Part of a small language model's weights.
Size: MLP 1536 SiLU, vocabulary 32000.
Architecture: learned positions, untied embeddings.
Training: a variant of Muon for these matrices, 15403 steps.
Each number is 128 + 24 x the weight over its row's rms, rounded and kept within 0 to 255. Layers, rows and columns count from 0. Numbers have three digits each. The size before them is the row's rms in percent of the matrix's.

# layer 8 attention output (transposed), 384x384, rms 0.121, rows 193-225,257-289,321-353, columns 192-239
107:078143090095166164151133147157122121141138105143103117084115123142149160129164102133125142161121078139089130112115142153157149135097139131135172
108:054084132119130150124121144097144189139103154128127130102080121116156138125144114124162146098153132135111161111152130134147116107125126084147122
107:120133112104120145094134164101162130114129094161146120159147118180175209090152135132098103128087160156113160091123129132134090106091125078103122
099:165102114136112133144068102133169107109127139147142164182142122097123131124106147148139111130125129131136095142167108147136088076116154153165120
104:127159079095159147125135136134095115161106132117107124144155146120137092106145141165147120130105111155154112135109126148126117127142141099083124
105:158175120118089135101118128145147132137088103093127131080126099087062157156114102108119118100126130112130161117174086124099135121129117121110115
105:123093086120141132097072106108154133182134108078137121147162150101156096107142143109161164156130088093114093105128169181120113081131120115125129
101:133111168140115100152129113132143118098138120122141114139098103158113070179154152102132137109110077135110119134143135118076096094130103129134125
100:122132118132126161133135190115096135152137118134106181113167121149102150168090098089114161129088135105118126119175138131110106142113146126153128
105:117158142135103081122096118109135089143101142136105126087121137079110123098110123118094148124135147144154105145160151124138105164123163119047159
104:152144153097097125137087131159134125131138117157118139128178140145103119120098079128108164206180122157112157091127079141145142161104123151127085
100:141116154120125125129130156109117140089104105144129144105099128141101124148121129095148124109194118183110134144148152133137139095102195113143101
106:116146164133124120110158148143093190103068095148112125128117116143125159128111134126154146108131091122143152105138129153122150107079101148114168
097:120108149148131157141165135111160172098108155112107157108116157102093146113134132114122143131096068159102106150144132195122131157139140127077118
100:137149137113128093136159091088108142163126134136119118107115122159123105124124126093136121132132080133120132096110094137093125081159124092106131
103:100074107144143142156122105106121194102101130128093135112104102115105164119129104093137106125132160142085115120096094149125110139132105118130144
107:117100149116109100145117103126161101096135154127132135128162120134092128073140108132112105071113107078096083112120147114121067153129135105141112
106:133164124149140133080113146128094120095099112139128106144150125100106131111131122130113109095119154154114121116145115145119115081145094130120138
101:099164143115175131105124107120126098199099131165116086076145106166127154120122107172144125141149125113134128155156111131138099151115103109152128
094:105155118116099133146143146119085130155145121148154157137121119091113140140145128114142128139131098112131105092117111130088131088201137145145190
105:133095152119115103086093119128115142090117137128111143099143135120111164128094135184075158182117189125134118154122158150145132166126121125126101
101:132150148134126105084156142117111071141169136159149117119144161145118127169136081128106104172155115124114108150127147101110148134101113159141138
102:128118125103142093170107112132135132136119096121145081152144143175125168090167114160163131141121130161160149111106115125105111132075166149118159
100:132142136143108058118139127172131145143083118097124127117128093126138127159129101151086145118110169153149144132124112176136172144056116083126061
100:155174107092117168133144100133108109131079143114186138108110150133131131149127113118099151088117194109127115141110157153115181123157107112164140
097:135181128127161141149114149134151099110136128107115148162139171164123198110192163147163088089138126127111129137146167143117142174140075133117153
100:122115165125139120132097166138139139154142120151124101117125140144110172163127126125120160114125111121127116111171111091159097102117144139132125
099:091081137152123142123096144137109121134142107114131108105139117110159112100125136137155166151117147131125123124149078108156077110160162140123088
108:135137138173147112126134122135116117150130121135127139187138115107113168113148141138141154099112143138151143121080150127136140099093123111148093
094:129095074097157146147091081127115091125126124176147112131162134138161180118142100165170116129121156118181123093101126149108109110122109137112126
105:120179150124125101138112148159142140139152134135112101145111102133148147129162135136119162154127151094129116146123104150155118141146153070112138
096:093150103140114145095138120150114092123105157142150113146122153125114130128119139080120140101113144136157142138147103064094152118104086155102133
101:128127155119115119169109135131089079145134115188135151128123112184128160113082139157133127153136159137114108100151155105120113078158150118171125
100:071138134182128124109144165113118129108163133151110126132075129122107134102112125113160138144125172168123106136122131120137135146122097127108085
096:119082132198135140148074145155110085121103150121117125113153124119131117102118129110092117179105132130121164148153151133147092135109149124120111
100:129082144126103138132169150076093117151080126100103140151133115117135102140102124132095155098123122131120134136152143103088148107104149132129137
098:126095118180115139128062124086143148135104096141173104147161157111131107127105094124129076135130107144148147120132118106126139105154119170122168
110:103122135137130127180145140150090124117110108098136112083121175138145171126120114128151188123124117149168127154120139141118075111107141065132093
094:124099126090112171120165162127149128129133142114096113150132168140167135101156134138192108075111182142128148089116092098109135140155114167137104
100:059120106133105113111174105110137166137136110131174128157103107140112121148126108132129125142152112123107134135124141158152146151156133108148119
098:139087120112130099125112075089125108096137109097146102118148132160129117125132121169173145157125107144151084110105153139149130120132101119137117
104:107140113147110123135137142176129132101125165140127076068143093118161106137111114119136130177131132133143111108158099124107098194122082152096161
100:131168084097175146106113146119089107116120102107107166166154066096075112102126126090114119096137165129132108123105095141109139139177150101145097
097:161119122122169112121159084067097129122098113123145144127109128122127088126174108099126126151139092127132145131121142129142076184131152122086179
101:155147185093115126164141159104110112109142109116131168174105123124137080096143160156141104118180152091113122136121153152104131139184159121128139
106:099110161145171096114127106103131162117156138164098164155124107124121134129125145175104136114136144114116109094135107102113159150094152146135116
102:132140136076134175168163130154100101154167141098113114117158109149147147101148116127157118145118116104116113110103069156091166123154163114130139
100:110142125164094189136117086149107112176158139127152142090153127118103126184114088085096126111092122109146145138119114135122133111132098135143120
110:150155129177152118149128099106139133185084127147144140138114144104135126128123171125157142102125126110124116108114094086101160133116136162124117
104:126158117125128117134124131139126139156156140102146169159168106128116133099106093125130125176115158052107095105141157183115122151170125097101175
095:153154128104090159150115114131115146137139092122156134076093145105141119135159143087134099159101143120135147089100131134117134170164121159158126
103:108120117130122123178129145139123115136111141115131142127124157121117094138157145141146130091135120119131187145135127138160153117120108155039112
106:142122155104075108111092103132176124152114110140138106108088120103149103126125161095108129095126157146112137107126131131133120118151130104127120
100:137158130069126143131157117130112135152110156129172138116101125151111102126173092180104136139156074113157107127121189136153128115122152152152145
103:135148106107118148137104170114136121161135103092144121136104090132082128102151126194123138123144156097143131114139172176144094087172067114113157
103:173125136150134145155090119150126161137157151122125153125098135178131149113186179105121102120129115126114093118099108161151108172122129119128154
098:137147112119120138128118136118119134138131140122132096137150115094124141150127130101150117125124116140140069152111127100115158155161202116132118
105:156183119134143110151172162133116164113098134142140138133098143172142160149133112104140154135107100141143109138123133155118079146097118112128113
097:157201130142110121129161148141160129157140121123158086128099147131121048135116144116153117159123091090118150181147147153122112114154151133106070
109:150186160187118157123106177142151098158090175078167121120131156103112087129111085095097105139151122151099088147106160114132150162113121105095105
097:130142150083115121109170106139132124157137119141194112095113096130091128110146120156147125147126150137123102134117123077103132119123137107144169
099:136117139143107145162129180140124121113119118114126176143114146140114085112150117090093084115151146119145123149130125154141121172121101115124148
105:143093098126097142119143126130128144094115123121112172098111133160168113127101111132136142155132130119100140134096152108136115123155089113106151
092:104183078130126150105118164157112156154113148121126168140140122154118112155136104128172102123104159101072166147116130114103126118183126144172160
107:155114099128140127115145079114121130151087140135142142086120108104125141133138158106180133145105136144147135149132161138115098119131147099099130
099:150147158146099137132158112147125139105158172080121137146088082101115145176153153112095094150129112118141175104100163101117135099094130148078147
109:160130082105134157129137084143108120139099112120150133155112166123174117130147104183125124141128125164137139187084166140111149169155128149141095
106:114115135058145141119125105135087102128121100145123138101126088122169074117099122068189119148131103111132137114136108112083081110067141142105105
100:156112125127206124159117137141161107126128119152111089115111084160147119123123153111145116127148139141141129102111114139129092141102133128117097
108:120112131110126139153126102133125132155132138094145125146108085144138105197111196175093088145180120094144129133136132126142140112113118130145112
105:134080101145164127164053104129147117115123139107126122109151159094174117091124143115149139112103134143143121105099144113107134119146145112119169
113:106190129182134089087128132057133123079179150098131155152147114126122110106104138173117118107161125130137150152117100117132137096170122103114128
096:139107156135130126166130121111150136045179110124136158142145105150102132096119165101115115163105133119137127115089129127132120111073112147114117
104:096119095110140134133111129136127130160141153158109130158125155130113109140142101149091153112130116168164155157136127112119158152093127124112113
102:110166110115133109117150137122127099148122124151104122143106141108120094091108139147115111151132115104110154089116128131136143142135096130088098
104:098141171114090125158107103108146159157146137174114129111133143168136181181166108126121106156151113113135150152116118143138119125136123141103147
107:170119149137145155145083083157169168134111114138135111152153125117130132108085101137117166126124172166100103153116144173139161094104150091133147
111:114097122165119085101147107130118099114075153141123099083150187140154116172132104136149124167177178140137100090126120077125102154140158179108103
101:160148126105129183144160128116139136103120137081147098091131103082093160147153129146147144136138130155164130132147075121088113185119134124134101
112:072092136133157126106134173089142158135133156140156130101116101063090141160140113153076156126136182149108088134151179143104135121154156134150119
103:126120060138080159127120129108136139193110112135129119083144136116104129135123169094102148124133110158083154136090121109123128139140119119079120
099:141112130122168167093096132142127151100125106133111140119132124121150200115171142136077122141103176113139149136083156161136114099139127015146090
099:164134118137150131159098136162140150130101102165122107093114143133155121142130151135151127152138124137132157176139111106105143144155167136194139
102:120145143154148158115155091128133124163140142147126131186084119158090145116134137149130147116090148096121134166123156125123097124138154091089093
102:108143135141116148079126159114103147120126135099114100125115116112114105150141101176115130184164110120100146150174115142152129113168132135132086
107:158151084141115122125115117120092092166084100098149095112194113151125149122104126093116140176107111117149114161143146149106121095069148158145146
109:144144117151110094098149150128112108114111079151111102116156092181118130082143130102166103089126122112154135154131102128147106157136134123139140
101:132110121134157169099108109136165120098128163128123128153140132102095171137117135109094112119119114095057153110171139175101156148130163111130139
109:131157093139098167123155142117143159130116151155109118126143110110129165152139123104115130157141086135155137112148134148133136117125124137087095
117:092113123173158137136078114127096130155100119095120125137127098123133120145141097157136098114088129152101148123129133108124119144087119147114128
109:122124097112115152149154101118113142112114092109116177120121113126099138124117128143134150180126108149108145125158093127102151107125095187193113
110:119139123092102150126101217141106132137153091110157112119129141134133136140183140110158109128110095164136148120112108116146125096114156132155168
099:090117110131100174107124122139140118109119163079133135122138158117115161053127130116096129157114130058121135147130121147140134137121121176145115
113:147139096109132150140114148124104122117143129117098126119144113127149168166135116136143129136146103163149137132123107142119140141136166101180145
103:151117113163159122116065192135135142114179136139135130127142139147132131146121139147139170142096124117121098120155145150127117097158099104137122
104:110080154179121126118113103097133124126142141054135131118139138129151180118115097173116125136109148117137111129131109116119127125132126129126126
111:167169113103113118110118108108097100120165117132148114110166126127174132097121115122151171210119176144137111115111116125153138138144118120112143
109:157133095132146120112112134090134148124128088168112134097139147149110154151114156130162155122134139124113204098139116122127138113095148144106129
106:104087117118086125124119091119126165174122109144150112169127163161127138097144136167127167116099134185131111116141088145106134121148141106098136
# layer 8 attention value, 128x384, rms 0.148, rows 66-98, columns 192-239
107:111136129159132083100109130078159126093159084154134129147120102129112105121133133184132154095098182107130131162133135133151145143141169100099116
108:110157106113116117114114115162173076109146191137133143154109115096137163120122143118169050087088121118148184140151108132125162117154131136096097
104:124166129121172139092132136137172080134113148139136152096078129141118151138112091166109130084102167140144125115108121119151125154098150124131197
108:119122146125146107113123113105125138116150115128163080145131116142100113144087108154112105158147132096120127139162110123113092170154079135147156
101:127093115107130188159125109176115068151143126133183131101117082135134111125111112114168128148144109131094104153154145095124098126133160130116112
103:132108091139118124129120092168113132138119140139078116128130157165133137159140114157140114154150148110123141126133130094120182122151104158106134
102:136135190106111130150164123163157140112105122089129132106046134117121122109127141138126129131154147152109140143129116113159092134159134144116065
107:149142137189120114140160131099133112154147158143163130118117092091152141117122092181123053128117120149120100126093116101073166099130104120131104
107:101132111129166093135125137157124126144123074164104071168128128102121115104129107103164108139122127124101116164143124087136088167099144140130141
107:162137157137143135144105108133119135114156118127114158124097136106105133123126154134128122144108103119110148100153143081156155103107139152120111
108:098114127177143115131144107135129104176148094103142131158173100132084152169116139104133115117084126132101135150122136125125114112140100126125139
114:165139096097117130106079139141138076137113123093140093124109178107130099117145155119111090162151081179131114136107129146158132084115098136138164
112:146078160129066129120150119109171097121141127083135120125134122122145087091088112126092106137146117157182060109141083106122132175146123165127122
112:135152161115114091114150132120130106111130135123122119127083111150131082140136100133131122139143116089121115149139133132129179171143119135174176
106:104086164166091085113138126187101096110144136130142091177141103128088132123104115102137103130108120126157133140111096138122156146089119114131099
103:128121110109110135116130085126130100105099155162117122172098096163164144155161111129106115152138126131145122133103147101122146121128120122118160
096:097144128163175126159108137085125136161133128138124146121168171157153123134135147119121121096108098159150129130105119099094093156132124153148118
107:069127122148097100127146120123142107134103138150132142113110071117146086112149149116122139146134118084142118131163161132066088130115112119081087
105:172123123130112091138111127110117133096149101103098134142129123177129178182084124187122127127084127161085130141168130097125153160130136143111115
107:146103140149166124107107146123159120120138120120116157159175164102127146149113164072138115142112154080150114119117146110099123133134084108084155
106:110143145100100126133157068158163141144145166136103106107152136100149130131135105075114165152133128149187121148115115114129138135125102092139128
109:146137136078118124120160147134130142141077138098130141149129114120110135117089122163123130089131136134101108180143099116119091114114117135092132
109:100133142135140161141146087105151127097185092148102142108129159097137130103078133120107116136172159142133147084095123116064152119140106112114136
110:166094124175099161120125137142122133122127095137128122100130137157115116111140135177108141149109102112119134113090120159156160136108113124114159
108:123096113143070106152144114113120107126124177111135127123152117170168147153130134144150162120125148142140122151154135137156093132135148147138112
102:137122159133132103151177094131119144160165105127146124101153126140128159167129186110143138126155146143148100111195120144130079102141155138160137
107:128134123150151144132126152123160135107129108139146141161135136139148119142112150173112106170155150135131172156098115125150130120177158136115124
104:095170129108115118147088091139117117128157169129118112102153146152156143064145112153132134112109137123075107148132134133136112124165167112188114
107:106128128120148100131144141105155138130201075142129143108122150135132161122154137147086128097135110127095113136173146133163152115161112110124117
108:093153140094079095137161142093103163128125153128146152141156131148129127151130136116107148124153170138098139118133115142126137174108128112180109
106:115122102144103108104142146111154143142163150075120132149121059125145123110100139126126144076087107146120112161154131115140170091084145156137129
110:211126123144133113145109137126136133094146126126132117100171119100130136120143088106147128148116144126094113129148123127145169152111101181165134
102:137112110127133166125155127131105138101132164150142116120083143164089117148169122137121144050138144113127135087150097168123131128112147118131145